{"n_layer": 13, "n_kv_head": 10, "head_dim": 64, "activation": "tanh_gelu", "norm_place": "pre", "parallel_block": false, "init": "trunc", "init_std_o": 0.00385, "init_std_down": 0.00192, "weight_decay": 0.15, "decay_shape": "linear", "final_lr_fraction": 0.0, "seq_len": 1024, "doc_mask": true, "steps": 2768}
Each number is 128 + 24 x the weight over its row's rms, rounded and kept within 0 to 255. Layers, rows and columns count from 0. The size above them is the row's rms in percent of the matrix's.

# layer 8 attention value, 640x640, rms 0.0452, rows 309-319, columns 256-319
size [125 111 118 122 125 127 127 114 123 118 126]
[[120 175 104  80 121 125 115  97 146 118 100 121 166 110 126 143 176 152 146 109  93 148 146 111 145 135 110 124  95 124 117 110 103 145 100 126  87 119 132 183 120 153 105 132 111  81 163 137 106 132 109 128  59 143 123 149 123 125 135 158 141 114 118 117]
 [118 110 119 119 106  74  87  91 148 136 140 136 141 119 129 137  88 155 128 158 107 133  96 125 123 154  81 123 143 136  86 156 154 146 162 138  95 137 132 156 163  94 111 127 111 116 121 167 152 137  90  62 123 137 146 109 121 135  94 162 126 150 108 129]
 [135 113 125 130 129  99  90 137 151 113 122 145 131 155 114 134  83 112  84 100 112  84 137 123 144 113 148 130 162 109 134 103 100 133 116 158  99 106  95 159 177 123 128 111 202 135 127 116 109  89 160 112 118 165 145 130 143 129 107 170 131 145 202 101]
 [121 116 120 123 156 135 120 146 100 160 108 105 165 172  95 110 163 144 117 166 143 121 182 128 138 147 135 133 198 114 133 117 114 111 135 121 106 151 143 140 151 146 142 170 125 126 125 127 148 138  99 146 128 130 154 178 106 108 136 127 143  72 169 154]
 [135 162 131 153 162 145 123 136 121 162 145 109  94 136 103 119  95 106 129  80 133  94 109  94 142 138 147  65 149  75 128 125 124 136 106 145 125 137 117 111 138 107 109 134 120 136 108 160 158 117 137 115 105  83 120 116 125  92 140  79 135 128 123 127]
 [135 133 118 121 171 142 177 114 127 145 118  84 157 122 127 119 107 115 107 149 124 140 144 108 156  94 141  99 105 186 117  82 121 105 124  76 139 121 130 119  97 158 116 142  72 104 105 111  86  81 116 159 138 126  99 164 131 136  46 184 112 133 162 126]
 [109 136 145 171 106 127  80  84 150  74 165 110 101 122 121 135 114 114 104 144 133 145 151 149 149 140 124  87 111 158 109  90 106 131  94 137 118 114 119 116  83 118 112 117 176 187 120 123  95 144 119 102 140 187 171 111 138 143 190 153 124 133 100  86]
 [147 104 127 130 128 154 124 124 163 108 139  85 106 132 108 133  78 121  87 133 137 139 129 134  95 205 133 101 134  88 114 139 126 102 112 118 127 158 136 121  99 145  98 156 126 127 124 102 157 148 131 101 138  97 130 148  97 131  76 152 128 132 134 140]
 [ 80 113 125 114 136 149 124 123 130 155 132 147 119 108 134 138  98 164 134 118 122 151 108 121 123 153 137 116 144 126 127 124 139 108 133 157 106 155  85 149 147 139 159 132 131 131 121 117  93  70 167 112 132 122 130 135 107 111 147 125 136 124 134 129]
 [139  73  88 107 120 130 133 167 145 123 114 107  85 102 133 141 134  77 128 176 163 160 127 123  87 123 174 164 117 111 117 133 155 102 150 127 152 142 128 144 144 136 158 139 143 109 102 136 119 123 178 138  88 123 179 128 142 217 187 114  87 151 132 112]
 [114 120 139 103 123 120 133 115 124 152 104 157 120 141 154 113 145 136 144 110 117 115 155 131 109  91 107 131 173 124 147 127 125 118 154 124 105 138 129 155 139 129 153 129 132 126 133 128 125 129 104 139 108 110 137 149  72 102 116  54 109 147 128 132]]
# layer 8 attention output (transposed), 640x640, rms 0.0449, rows 309-319, columns 256-319
size [115 114 113 116 117 118 119 116 113 115 121]
[[154 125 105 149 108 135 131 136 127 138  98  80 100 117 147 139 128 152 133 119 121 144 125  99 124  94 122 123 119 161  89 134 104 100 118 106  73  94 128 115 128 135 117 142 160 163 176  95 112 104 128 124 110 117 115 140 115 139 127 142 154 138 126 148]
 [148  94 117  99 146 125 141 141 128 131 137 162 194 119 106  92 117 159 140 157  88 121 151 126 145 122 130 126 128 138 104 117 105 134 187 130 114 143 123 120 107 133 151 126 100 163  83 121 123 116 143 106 138  86  79 105 148 153 120 132 135 102 114 176]
 [167 160 142 135 140 109 137 107  81 137 144 147 140 114 109 101 173 117 149  99 130 160 125  76 141 143 169 130 135 143 139 137 159  96 159 111 144 119 157 105 108 146 126 177  98 157 104  82 140 107 127 125 123  81 124 128 160 101 107 151  82 159 131 119]
 [ 99 134 162 104 136 201 126 128 122 169 132 136 133 138 187 110 127 132 117 142 132 151 105 170 117 126 119 106 127 107 103  91 173 156 157 120 139 116 136 160 140 148 122  92 165 129 108 101 114 131 136  82 105 107 149 101 115 135  90 133 132 136 175  66]
 [123 131 108 171 103 100 159 159 136 156 140 144 155 134 148 120 137 135 128 116 154 131 152 139 141 166 127 116 160 147 148 141 124  97 109  83 100 132 156 118 121 126 113 101 116  81 106  76 114 112  89 124 136 162 110 139 106 114 127 139 142 146 152  72]
 [111 128 122 132 107 165  85 157 136 124 123 110 146 118 215 106 108 155 147 155 136 118 140 115 144 132 108 141 118 104 146 155 139 146 109 153 142 111 102 133  94 141 106 156 110 147 135 158 130 149 175 147  89 108 131 136 124 108  82 132 150  94 116 135]
 [104 102 120 100 112 131 157 166  55 166 106 134 178 112 138 126 126 129  97  95 100 128 152 137 162 133 143  98 161 110 113 136 122 145 173 203 116 124 103 145 136 137 140 146  94 101  92 125 112 116 120 103 102 112 110 110 141 100 106 154 114  88  91 188]
 [146 118 119 137 101 143 145 130 153 145 149  89 123  93 138  92 147 143 119 124  99 119 154 100 151 119 145 118 140 162  84 106 138 143 119 138 154 185 121 100 122 136 158 139 157 128 128 122 128 139 147 150 159 104  98  99 136 102 137 127 114 143 164  66]
 [120 113 132 149 160 118 120  98 144  61  91 151 109 143 103 138  86 111 118 104 144 161  99 102 148 110 119 108 139 113 112 138 106 114 133  67 146 135 144 120 112 132  86 142 104  90 142 126 165 139 115 137 133 125 200 175 164 142 148  87 121 123  84 121]
 [137 167 181  95 153 181 108 111  97  89 148 136 112 128 129 105 154 122 157 112 122 135 155  85 149  97  94 154 171 138 118 136 111 156 157  77  84 103 116 142  94 125  87 137  81  88 183 141 122 168  86 173 133 160 141 117 129 107 147 131 171 104 111 118]
 [148 146 130 124 123 138 157 126 134 110 141 108  88 179 124 128  93 133 100 141 125 111 127 142 173 114 120 124 121 160 158 139  92 119 129 129 121 143 148 150 191 103 121 154 114 130 104 157 120 107 103 134 156 139 123  87 142 109 138 137 101 125 136 100]]
# layer 8 attention query, 640x640, rms 0.0448, rows 320-361, columns 256-319
size [113 110 107 102 106  99 103 103 112 103 108 103 108 105 104 106 106 105 103 104 106 102 111 103 105 104 109 100 103 104  98 102 103  98 101 103 103 108 105 105 102 103]
[[126 141 126 132 149 149 112 122 123 131 139 113  80 127 139 125 164 118 126 180 157 157 126  90 103 126 133  89 146 114  97 135 142 115 175 139  75 130 129 129 101 149 160 138 121 116 125 160 112 155 123 177 165 155 147 117 106 165  78 119  98 109 119 110]
 [149 130  92 118 115 127 145 148 111 121 113 115 124 149 134 136 111 126 134 132  85 138  98 147 157 138 116  75 174  76 101 152 156 126 150 134 119 170 107 125 149 116 146 126 147 117 104 120 138 161 107  99 130  55 115 142 155 135 126 143 152 145 112 142]
 [120 156 180  87 128 134 127 171  88  99 121 107 100 100 119 140 114 102 146 127 110 163 168 133 142 107 151 144  87 109 159 154  96  84 107 124 129 136  94 146 105 147 121  80 157 160 108 135  92 109 130  90 124 151 124 163 103 140 143 129 137 133 119 139]
 [137 136 160 116 137 106 123 112 149 134 167 133 136 134  99 122 148 136 123 114 138 107 151 131 161 135 114 176 115 130 165 135  93 161 100 125  77 130 186 161  80  97 142 176 120 124 110 118 107 133 146 130  87 123 150 134 132 141 117 143 160 167 129 184]
 [143 110 124 128 123  89 138 117 139 111  84  88 138 138 104 132 159 147 148 122 138 106 137 138 103  97 127 159  97 141 102  80 141  82  96 126 170 149 138 142 149 137 107 120 103 125 146 139 127 167 114 113 119 136 180 146 131 126 192 159 130 143 120 114]
 [127 120  78 142 131 105 175 135 143 160 123 111  91 150  97 128 106 141 121 106 143 124 137 137  81 146 111 149  98 120 106 123 140  93  88  96 114  89 154 117 160 146 176 123 160 129 147 122  76 158 173 116 124 168 139 122 107 160 119  95  99 161 172  87]
 [176 109 117 100 163 124 130 136 133 100 128 173  75 133 126 109 139 149 102 150  82  75 155  77 129 111 146 107  97 155 127 128 140 159 154 161 174 162  68 116 132 119 126 151 102 162 143 122 130  58 129 112 157 135  81 157  93 137  58 168 118 180 130 130]
 [108 134  82 120 162 124  90  86 110 100 151 104 118 138  90 153 107 121 165 129 159 147 116 139 115  99 137 137 163 102 149 146 107 129 130 112 121 123 118  95 135 109 136 119 134 129 163 122 113 135 107 128 117 128 146 109  85 113 145 168  95 108  89 109]
 [131 120 136 159 174 123 129 101 140  86 123 128 169 126 139  97 118 158 156 130 127 148 168 101 145 103 132  54 166  83 155 139 107 141 120  96 139 110 102 159 154  88  79 122  74 120 114 111 114 137  87  94 129 127 131 138 125 149 129 107 182 138 123 157]
 [ 99 133 145 115 132 174  96 111 131 152 121  93 151 118 133 155 118 171 184 125 119 126 132 193 130 115 150 121 165 144 143 153 146 199 127 162 133 127 144 107 150 182 135 147 127 138 128 149 103 169  73 129 113 102 155 164 146 167 116 128 114  93 145 102]
 [105 134 117 118 134 156 157 118 122  97 144 135 146 124  92  91 154 154 158 133 129 125 107 124 133 169 152 111 152 139 107 114 108 100 123 143 152 136 100 103 106 179 185 139 150  75  99 158 153 119 139  88 126 114 145 118 103 111 135 129 132 133 117 149]
 [162 113  87 169 143 152 134 150 120  96  97 129 158  94 103  96 122 133 133 133 168 145 145  72 119 194 122 121 121 162 140 100 134 158 119 120 134  73 117 124 104 102  92  97  94 152  99 134 120 144 123 131 110 115 171 120 125 137 137 136 105 126 138 134]
 [160 110 121 111 135 138 151 105 151 173 179 182 151 105 116  94 160 122 137 143 127 103 145 123 109 141 132 103 171 123 120 143 125 127 124 146 148 151 127 160 110 128 114 131 106 134  90  88  88 116 149 177  95 148 144 149 112 135 113 126 103 122 147 158]
 [118 140 113 131 141 107 144 126 101 117 155 138  76 105 115 103 138 137  96  74 160  95 118 154 175 142 177 144  85  93 126 135 141 148  96 100 154 124 147 141 136 127 125  96 146 118 113 147 110 156 171  93 141  77 138 135  93 177 139  95  83 139 141  78]
 [178 121 157 105 107 117 156 140 109 185 133 131 132 105 170 146  67 112  98 119 108 124 137 149 116  99 163 145 149 159 132 100 153 164 105 106 106 133 156 140 151 113  93 126 145  93 107 146 158  97 137  88 102 120 129 100 105  88 102  82 146 126 104 150]
 [145 102 121 100 129 150  96 114 123 160 122 138 105 146 146 112 120 124 159  76 123 131 148 147  67 117  98 116 145 108 154 103 138 135  65 114 139 121 128 111 140 128 148 135  96 177 137 126 103 140 167 143 127 129 138  83 112 122 111 120  78 121 136 148]
 [121 122 136 126 147 116  83 105 127  86 132 144 107 117 136 130 142 159 128 124 156  77 147 115 150 123 119 103 143 127  90 177 144 102 129 177  95 147 117 133 105 134 138 184 112 147 129 151 150 122 133 140 113 147 140 143 140 124 132 105  79 150 121  82]
 [164 145 140 130 169 179 101 122 147 160 155 106 160 114 107 111  89 108 111 148 106 123 104 127 187 144 137 143 105 136 120  97 101 145 120 155 104 133 155 107 129 105 121 112 123 139 113 165 137  85 163 157 143 145 130 122 137 131 121 143 163 125 147 139]
 [138 187 167 125 136  95 101 149 122 145 110 129 154 120 146 165 104 173 136 136  98 173 139  93 143 147 120 135 115  98 130 153 145 144 143 151  94 175 141 175 101 103 119 125 136 119 122 111 158 157 125 119 138  94 109 136  82 119 151 166 142 143 179 133]
 [132  79 110 130 133 142 145 148  99 138 111 120 144 108 121 113  75 139 118 126 151 175 103  98 142 104 124 112 157 152 107 130 156 151 143 124  88 109 127 117 118 157 158 170 139 134 132  89 154 113 113 129 126 164 118 130 126 156  95 136 170 150 127 175]
 [118 158  79  98  76 105 140 152 179 139  95  85 118 113  99 119 150 155 140 152 128 151 108 117 144 141  91  91 164 153 143 118 123 123 111 144 123 116 144 112 146 100 108 135 146 112 162 125 147 156 135 108 128 120 138 109 161 124 168 156 148 118 144 167]
 [128 134 136  93 145 105 175 108 134 115 142 132  93 154 100 140 158 132 111 121 138 114 132 134 108 140 121 141  83 143 118 139 161  86 130 131 156 132 120 107 127 108 118 159 101 146 135 139 126 160 169 167 143  76 127 153 154 150 117 138 112 134 142  96]
 [158 124 145 120 162  88  90 110 128  97 105 112 117 133 109  81 135 111 126  89 117 133  97 188 136 136 153 169 153 124 161 126 100 172 133 107 119 141 164 126 170 122 132 130 145 146  92 135 134 123 144 149 109 105 151 124 122 127 157 114 155 149 176 157]
 [130 150 152 117  94 115 127 125  86  79 133 109 121 150 146 114 147 118  89 139 146 115  98 147 167 119 100 108 141 137 142 133 111 120 145 134 132 201 100 116 138 108 118 147 151 131 140 153 105 133 129 148 119  92 202 112  62  92 121 138 136 166 128 129]
 [120 147 159 127 138  69 101 174 137 107 119 132  79  98 125 103 113 112 110 160 106 154  97 134 146  87 127 104 112  70 138 111 130 147 125 149 142 130 135 175 110 117 129 140 142 123 115 112 155 101 137 143 119  98 145 116 128 134 113 119 146 127 122 138]
 [182 132  99 123 155 136 108 141 134  98 150 156 133 107  97 115 165 158 169  80 114 133 134 119 124 149 110 175  92 133 156  83 167 124 135 179 150 135 104 106 136 142  91 126 102 153 158 126 140 123 109 109 134 109 140 132 115 145 122 112  76 140 177 122]
 [191 119 109 117 121 138 137 130 126 146 122 132 109  82 130 129  79 104 127 110 155  80 150 150 105 105 111 147 138 195 139 130 131 132 152 126 172 128 140 150 134 145 162  95  76 163 113 137 109 146 126 136 124  80 117  91 116 102 106 104 122 127 131  77]
 [140 113  80 155 151 141 124 128 143 168 171 116 135 142 132 127 127 160 116  65 122 124  85 149 138 122 140 147 165 152 108 138 121 163 108 138 123 119  97 135 142 130 118 141 120 129 125 114 114 109 141 120 127 140 133 106 160 163  87 110 103 104 122 110]
 [132 126  94 105 153 161 110 127 160 154 125 113  94 120 114 144 151 116 139 149 150 132 151 137 113 158 165 130 104  96 132 118 173 111 162 144 121  87 167 128 125 125  76 140 156 111  95 110 125 177 131 126 153 134 107 102 147 142 159 133 108  80 113 142]
 [145 131 148 148  92 129 139 130 139 161 132 118 147 118 119 102 108 160 127 115 110 116 108 142 116 117 141 121 118 107 105 118 111 168 132  78 139 133 104 115 181  98 141 134 135 161 151 158 165  73 100 126 143 130 129 161 135 118 130 112 113 139 158 119]
 [124 138 131 136 152 144  84 125  78 100 167 129 144 134 112  94 158  96 136 115  99 154 103 160 107 143 117 119 118 118 127 119 128  98 141 133 124 118  82 170 128 151  68  96 133 133 137 124 133 150 123 129 102 148 171 138 140 123  94 191 135 101 113  93]
 [ 84 105 101 124 100 131 136 153 105 144 143 120 124 107 114 126 107 139 140 121 108 173 111 122 142 144 148 111 104 143 120 148 146  80 116 129 169 157 125 133 135 144 141  86 127 100 149  94 117 139 148 164 121 142  89 109 148 145 102 154 113 114 129 144]
 [133  97  83 125 114  84 168  96 125 169 167 132 132 111 159  95 109 144 144 133 139 145 114 147 139 132 136 129 110 134 110 160 150 143 149 150 142 132 171  89 134 116 137 184 103 122 144 124 122 165 113 124 176 121 139 131 115  96 138 115 182 101 142 134]
 [104 157 113 129 132 108 116 143 135 126 119 124  89 143 140 145 104 139 138 118 137 110 169 130  98 124 111 137 174 129 160 123 150 160 154 164 124  93 133 155  97 144 146 119 142 108 121 121  80 190 122 116 115 123  99 150 160 127 146 109 151  85 123 129]
 [164 110  95 112 136 141 125 138 132 141 150 114  89 130 108 135 118 125 159 146 129 153 138 132 139 130 127 115  57 116 145 154 146 104 135 138 141 136 210 147 108 107 153 150 118 146 105 112  86 168 136 143  98 100 127 163 135 103  95 151 173 146 140 146]
 [110  88 132 137 140 145 131 118 115 119 101 104 115 109 119 178 169 111 110 100 126 116  98 183 134  58 109 150  97 116 160 148 123  87 112  97 122 147 101 176  99 130 160 163 114  89 115 118 150 157 135 125 149 115 155 157  88  98 168 192 120 143  99 127]
 [123 121  43 136 147 116 122 151 108 163 119 114 120  94 124 134  99 124 100 107 179 148 130  52 133 148 100  94 137 121  90  90 137 144  97 114 111 154 161 111 150 124  85 113 141 141 127 160 112 142 164 154 103 103 142 142 105 108 129 140 115 139 108 153]
 [148 157 196 123 144  98 117 185 130  78 174 127 115 133 132 102 142 101 142 127 110 137 100 111  88 155 162 164 126 137 140 123 161 106  76 106 140 132 173 140 130 119 128  73  89 173 107 115 140 146 140 156 111 118 107 106 116 125 140 148 130 148 131 100]
 [156  95 132 134 115 127 127 118  96 143 139 157 135 173  99 190 114 137 171  94 138 127 161 154 109 140 145 168 106  86 147  71 107 140 112 116  46 181 138 140 132 121 127 111 141 117 185 137 103 163  91 119 119 111 118 152 130 143 127  99 158 102 123 124]
 [105 136 126 147 109 135 122 140 111 118 107 121 141 135 109 117 112 116 140 131  79 113 129 158  82 141 120  85 129 106 131 171 111 119 122 110 112 102 164 168 135 140  83 101 115 122 150 123 137 129 134 105 125 143 101 105 124 164 141 128 121 107 153 125]
 [112 113  75 146  94  98 149 115 157 121 139 101 124 148 107 167  98 116 124 134 173 141 134 122 123 112 138  86 156 134 172 146  96 132  69 133  69  81 104 124 129 100 155 103 118  99 173 139 105 180 107 129 104 141 125 103 164 133 137  98 156 115 131 169]
 [140 146 150  99 156 160 164 105 127 144 132  91 150 155 121 159  98 147 147 148 148 136 145 122 140  99 175 137 110 101 145 128 133 162 138 178 162 159 167 149 137 127 142 137 113 138  74  98 136 103  99 122 144 139 169 147 136 145  94 128 150 149 133 139]]
# layer 8 attention key, 640x640, rms 0.0434, rows 320-360, columns 256-319
size [121 116 106 114 112  98 101 101 109 106 106 105 111 104 106 111 117 110 113 114 113 112 108 103 111 113 109 104 114 113  93 104 114  92 102 106 112 109 104 113  96]
[[ 92 137 134 146 181 142 127 104 105 116 155 119 134 101 111 109 152  54 100 171 113 131 151  93  91  93  79 114 156 125 121 122 144 119 145  97 131 159 155 150 142 116 131 115 145 149 167 152  96  93 122 155 157 195 127 139 113 104  75 129 125 123 126 110]
 [164  85 134 165 110 156 125 147  90  97 160 130 103 159 117 104 116 118 122 138 117  88 107 122 119 125  99  90 129 128 142 147 163  76 158  80 103 112  87 128 127 125 100 148 123 114 127 103 132 161 117 140 118 115 155 113 158 153 117 158 114 180 140 121]
 [131 114 147 136 120 154 117 118 135 136 180  95 146  88 130 165 104 151 144 133 155 168 165  94 148 118  89  74 122 126 130 135 104 132 128 136  78 140 125 123 147 100 102  92 126 146 129 157  91 123 138  97 139 167 148 156  99 103 121 126 156 168 123  85]
 [109 133 121 166 126 133 131 158 146 131 158 130 135  56 130 173 165 135 127 134 176 133 110 159 120  86 111 146 108 138 176  93  90 115 128 108 106 106 167  86 120 163 134 180 150 142 113 129 185 117 112 123 138 105 151 114 151 115 119 137 178 138 163 144]
 [149 119 159  79 116 125 185 100 107 115 113  78 142 105  84 116 132 123 116 164 157 106 147 120 104 145 164 147 130 141 138 105 127 149 102 160  98 150 137 131 116 171 102 121  83 114 149 132 154 113 122 174  84 137 142 123 125 141 160 164 124 140 135 143]
 [150 168  79 118  93  94 166  93 122 148  98 141 142 151  81 165 135 136 129 142 152 162 126 157 130 164  87 167 151 140 115 117 130  99  98  93 120 136 131 134 157 104 183 144 136 153 112 162  89 164 166 111 144 147 143 133 156 148  97 116 115 122 127  97]
 [152 101 109 106 122 139 121 101 107 103 166 190  96 125 133 129 160 140 123 100 144 120 113 111 129 142 128 108 140 138 145 153 116 121  99 133 164 119 120 126 185 122 116 168 107 111 145 159  85 105 159  93 167 215 104 145 139 136 105 166 134 161  93 123]
 [ 92 170 107 136 168 151 151 150 124 101 116 113 155 154 110 154  90  89 137 115 131  90 129 163 110 118 129 140 130 127 104 134 133 100 140 147 162 125 112  84  98 147 103 146 158 136 150 129 149 133 124 105  92 112 170 141  78  84 143 129 149 145 119 136]
 [ 77 115 162 143 129 139 103  97 101 154 141 203 119 133  96 132 133 122  99 161 133 173 124 143  88 113 125  97 155 130 162 169 158  82 134 100 156 120 132 152 134 126  97  77 111 137 138 103 136 125  95  90 179 110 111 116 136 144 147  91 158 140 117 132]
 [117 156 133  72 130 136 118 121 136 181 133  98 126 149 126 144 146 136 130 112 147 131  98 148 131 145 135 166 134 148 127 100 154 165 120 148 127 165 123 205 104 128 102  89 137 142 148 120 141 143  84 149 125 121 184 117 158 136 118 128 120  82 117 132]
 [119 122 138 139 136 125 113 132 130 160 118  92 143  95 101 147  73 146 204 122 186 108 166 129 135 125 119 110 112 134 118 164 137 121 129 135 113 118 153 116 107 137 134 145 149 138 157 131 130 133 133 113 103  99 153  86 124 144  92  87 152 182 126 135]
 [102 146 134 131 100 137 144 120 124 108 117 113 129 134 133 129 130 108 123 112 134 128 117 136 124 120 122 149 117 127 181  94 159 175 119 129 109 113 187 141 154  66 113 119  77 130 139 115 134 133 146 123 116 138 103 142  86 117 173 164 126 118 115 139]
 [133 100 127 131  92 107 110 120 152 171 118 155 161 107 125  89 173 145 133 127 147 112 113 138 119 112 137 121 130 154 124 154  88 136 135 131 132 156 117  84 100 100 109 146 130 117 139 144 125 124 111 106 163 183 111 123 109 115 140 155 155 128 168 136]
 [166  94 119 152  97 143 112 110 141 145 162 149  80 135 123 111 144 138 116  32 137 134 118 142 140 156 108 153 118 134 109 144 131 153 152 124 106 127 124 147 119 149 167 105 126 168  73 148 138 148 167 147 114 118 163 131  98 112 111 147 114 147 149  96]
 [118 150 102  50 131 156  80 117 137 186 130 181 118 125 108 153 122 106 112 108 136 179 137 130 110 135 151 132 145 174 163 153 168 118 121 131 127  93 137 133 106 138 121 106 172 130 101 112 128 158 122  81 120  84 117 125 109  89 127 135 131 147  82 166]
 [100 148  93 143 121 141 138 157 128 117  81 130 134 126 118 136 149  87 137 107 116 157 132 148  69 120 115 153 109 191 117 150 109 139 149 113 125 128 106 121  95 139 140 157  87 136 142 133 162 143 132 142 114 120 161 104 154 128 109 131  87 143 148 150]
 [166 132 142 114 138 124 139 171 144 131  94 163 107 116  90 134 126 126 120 130 129  98 133 142 158 141 129 123 126 165 123 116 105 118 147 134 136 149 139 115  83 142 118 167 112 149 146 123 144 138 122 136 132 127 122 134 143 127 135 109 115 114 112 136]
 [158 156 109 156 146 155 127 119 123 114 132 167 136 140 109 153 140 101 101 143  80 106 136 140 120 113 142 109  99 142 137 140 151 107 145 157 123 101 163 137 122 189 125 128 148 141 139 136 109 107 155 130 117 202 149 108 128 143 111 173 119 121 125 109]
 [117 144 109 108 144 110 124 100 147 179 122 122 119 116 136 159 138 129 140 144 100 153 133 107 119 126  75  79 122 125 132 131 146  85 153 152 115 113 134 177 120 131 152  91 145 149 130 123 110 143 144 169 128 123 103 154  98 121 132 130 132 124 162 133]
 [133 133 136 178 118 139 121 121 111 124  89 109 107 125 134 131 106 142 159 143  95 148 107 103 111 105 140 143 127 161 115 133 159 112 113  90 119 111 139  46 124 157 138 171 123 107 124 132 148 141 146 122 137 144 122 116 118 113 129 118 138 179 156  78]
 [ 65 148  99 127 153 160 107 171 112 136 124 131 145 108  86  94 112 129 140 167  81 136 176 120 105 114 129 113 135 145 151 119 139 157 109 108 107 160 164 132 108 141 106 136 130 110 140 122 116 116 145 157 147 137 117 127 187 136 153 133 110 116 165 112]
 [117 158 133 117 136 100 128 152 109 138  92 140 137 115 146 102 141 107 106 141 162 154  99 121 142 104 113  99 116 147 143 129 173 138 143 136 138 146 114 162 131 117  88 165 124 143 115 154 134 135 131 179 111  78 175 134 121 130 103 122 139  71 120 103]
 [127 158 139 116 147 141 147  93 143 133  96 127 106 135 142 134 101 163 133 112 157 105 133 165 100 149 105 153 117 152 169 120 152  87 182 140 109  94 149 111  96 135 108  97 134 119 150 129 117 153  90 100  93 123 153 149 148 138 148 162 102 171 160 148]
 [126 141 129 134 140 148 128 140 116  98 119 132 120 114 167 185 155 137 130 123 119  86 139 123 114  91 177 112 136 179 140 162 119 130 158  96 134 131 129 129 126 125  87 121 107 145 144 130 160 118 128 149 133 110 112 114  88  84 134 152 135 134 117 105]
 [ 98 123  99 138 128 161  99 184 131 119 139 162 107 130 146 101 123 134 120 121  98 144 113 115 149 104 112 136 187 118 146 116 125 166 110 138 112 124 153 140  84 110 134 129 129 142 114 130 129 159 115 120 128 140 130 131 137 136 107 129 114 114  80 102]
 [173 116 101 148 150 113 184 125  98 128 151 173 127 104 105 142 137 131 151 136 143 132 132 145 134  93 111 121 124 123 128 137 168 135 134 145  99 119 142 143 181 129 140 122  89 180 122 157 131  77 116 154 126 181 127 117 141 138 136  98 104 118 119 123]
 [146 146 113  96 135 118  94 129 141  94 101 165 119  98  98  79  82  92 172 173 147 112 133 161 121  99 152 140 144 133 111 159 134 113 137 174 155 107 132 153 126 125 102  90 129 147 103 117 117  92 125 183  72 118 110 134 128 119 143 139 156 149  80 111]
 [ 97 149 112 141 144  98 143 148  99 133 148 144 152 127 136 115 146 137 144 108 124 126 121 138 115 142 100 122 169 139 139 146 126 104 106 161 143 125 121 146 152  89 122 120  87 146 112 137  76 118 124 139 124 132 107 167 126 177 147 137 147 104 144 142]
 [150 119 153 126 119 141 129 153 115 148 135 117 120 159 124 123 114 154 100 121 143 139 102 111 102 134  92 138 135 159  72 104 156 116 124 126 160 108 124 119 140 171 131 121 156 138 116 153 106 135 113  88 114 160 128 151 148 128 147  97 134 119 120 142]
 [ 95 158 127 137 145 107 101 159 111 121 144 147 129 128 127 106 159 113 142 123 104 110 119 142  98 111 118  94 133 173 120  79 128 155 175 136 126 118 136 162 120 160 103 104 108 120 162 113 125 124 109 107  85 117 130 149 133 104 154 138 110 114 154 126]
 [155 113 120  97 188 128 124 144 125 105 150 180 132 157 147 156 118  87 144 129  84 137 152 193 125 106 119 101 139 133 125 112 125 150 109 101 112 107  96 124 114 144 110 130 123 163 137 116 127 101 162 115 152 105 115 154 105 126 141  91 161 139 149 109]
 [ 85 159 140 124 148 111 134 112 133 162  90 128  95 142 148 129 121 135 143 150 120 132 140 157 126 135 162  96 114 131 136 146 164 111 143 143 145 152 105 120 119 136 114 131 144 118 151 117 111 120 102 162 107 122 124 129 106 123  54 113 113 151 147 128]
 [159 120 113 129 135 135 167 110 119 129  96  98 108 137  99 135 124 153 143 148 107 108 112  90 147 140 155 117 163 156  99  84 146 118 114 121 166 100 160 116 140 147 186 126 166 143 147 130 133 172 122 117 145 124 148 118 125 122 157 179  88 102  72 145]
 [108 117 110 139 130  90 153 140 139  67 135 136 105 146 143 120 118 104 161 122 110  93  83 128 168 165 119 139  98 140 134 105 140 141 139 117 155 172  85 155 124 139 119  88 147 100 126 126  80 132 165 122 122 140 105 122 141 114 115 106 144 107 112  95]
 [135 136 155 152 117 144 168 168 122 127  89 135 124 121 101 129 154 196 107 164  91 166 125 147 130 182 104 147 124 109  89 154 119 109 119 104 153 111 169 116 152 123 131  99 170 103 106 151 160 133 125 186 119 123 154 124 131 118 120 140 111 138 103 103]
 [115  83  76 121 137 144 102 140 149 155 126 128 103 132 153 138 154 137 123 125 116  70 103 148 131 103 113 130 131 107 123 168 122 109 185 134 101 158 135 153  81 150 115 181 138 126 137 158 108 145 100 131 121  78 128 135 147 170 165 141 138 122 119 111]
 [112 130 105 127  89 119 145 114 113 120 111  93 125  95 117 127 120  79 143 112 163 140 125  95 135 154 103 165 102 160 155 125 171 127 173 101  95 174 163 139 161 133 126 111 118  94  97 141 100 162 149 130 109 161 136 113 137 136 129 126 149 154 117 190]
 [168 150 169 141 139  94 121 157 126  94 131 112  90 115 125  83 134 140 110 132 156 142 104 117 127  90 155 148 166 125 123 118 137 145 115 118 179 131 111  91 133 105 153 124 112 179 153 118 138 119 100 119 136 130 125 133 112 147 125 137  96 121 152  93]
 [130 116 135 133 136 142 117 128  97 158 149 172 133 133  99 122  81 126 155 137 155 137 135 106 146 169 109 158 130  57 158  90 163 135  65 165 108 181 116 112 128  97 121 107 134 107 144 129 156 146  74 108 156  86 135 142 101 167 115 104 111 125 116 127]
 [120 153 126 140 152 112 120 111 137 119 140 105 104 159 123 158 153  81 150 140  84 107 128 123 108 148 128  99 144  90 165 113 138 128 133 152 111 113 136 124 142 116 124 127 100 145 176 139 160 107 157 112 124  86 102 124 118 109 130 128  95 101 125 131]
 [144 130 129 133 150 119 154 100 145 132 147 140 101 151 129 134 110 124 119 158 143 118 114 118 124 121 130 115 120  92 154 133 110 106 119  86 106 144 103 196  90 115 132 128 142 104  97  89 120  90 134 164 131 110 134 114 139 152 124 124 146 132 150 121]]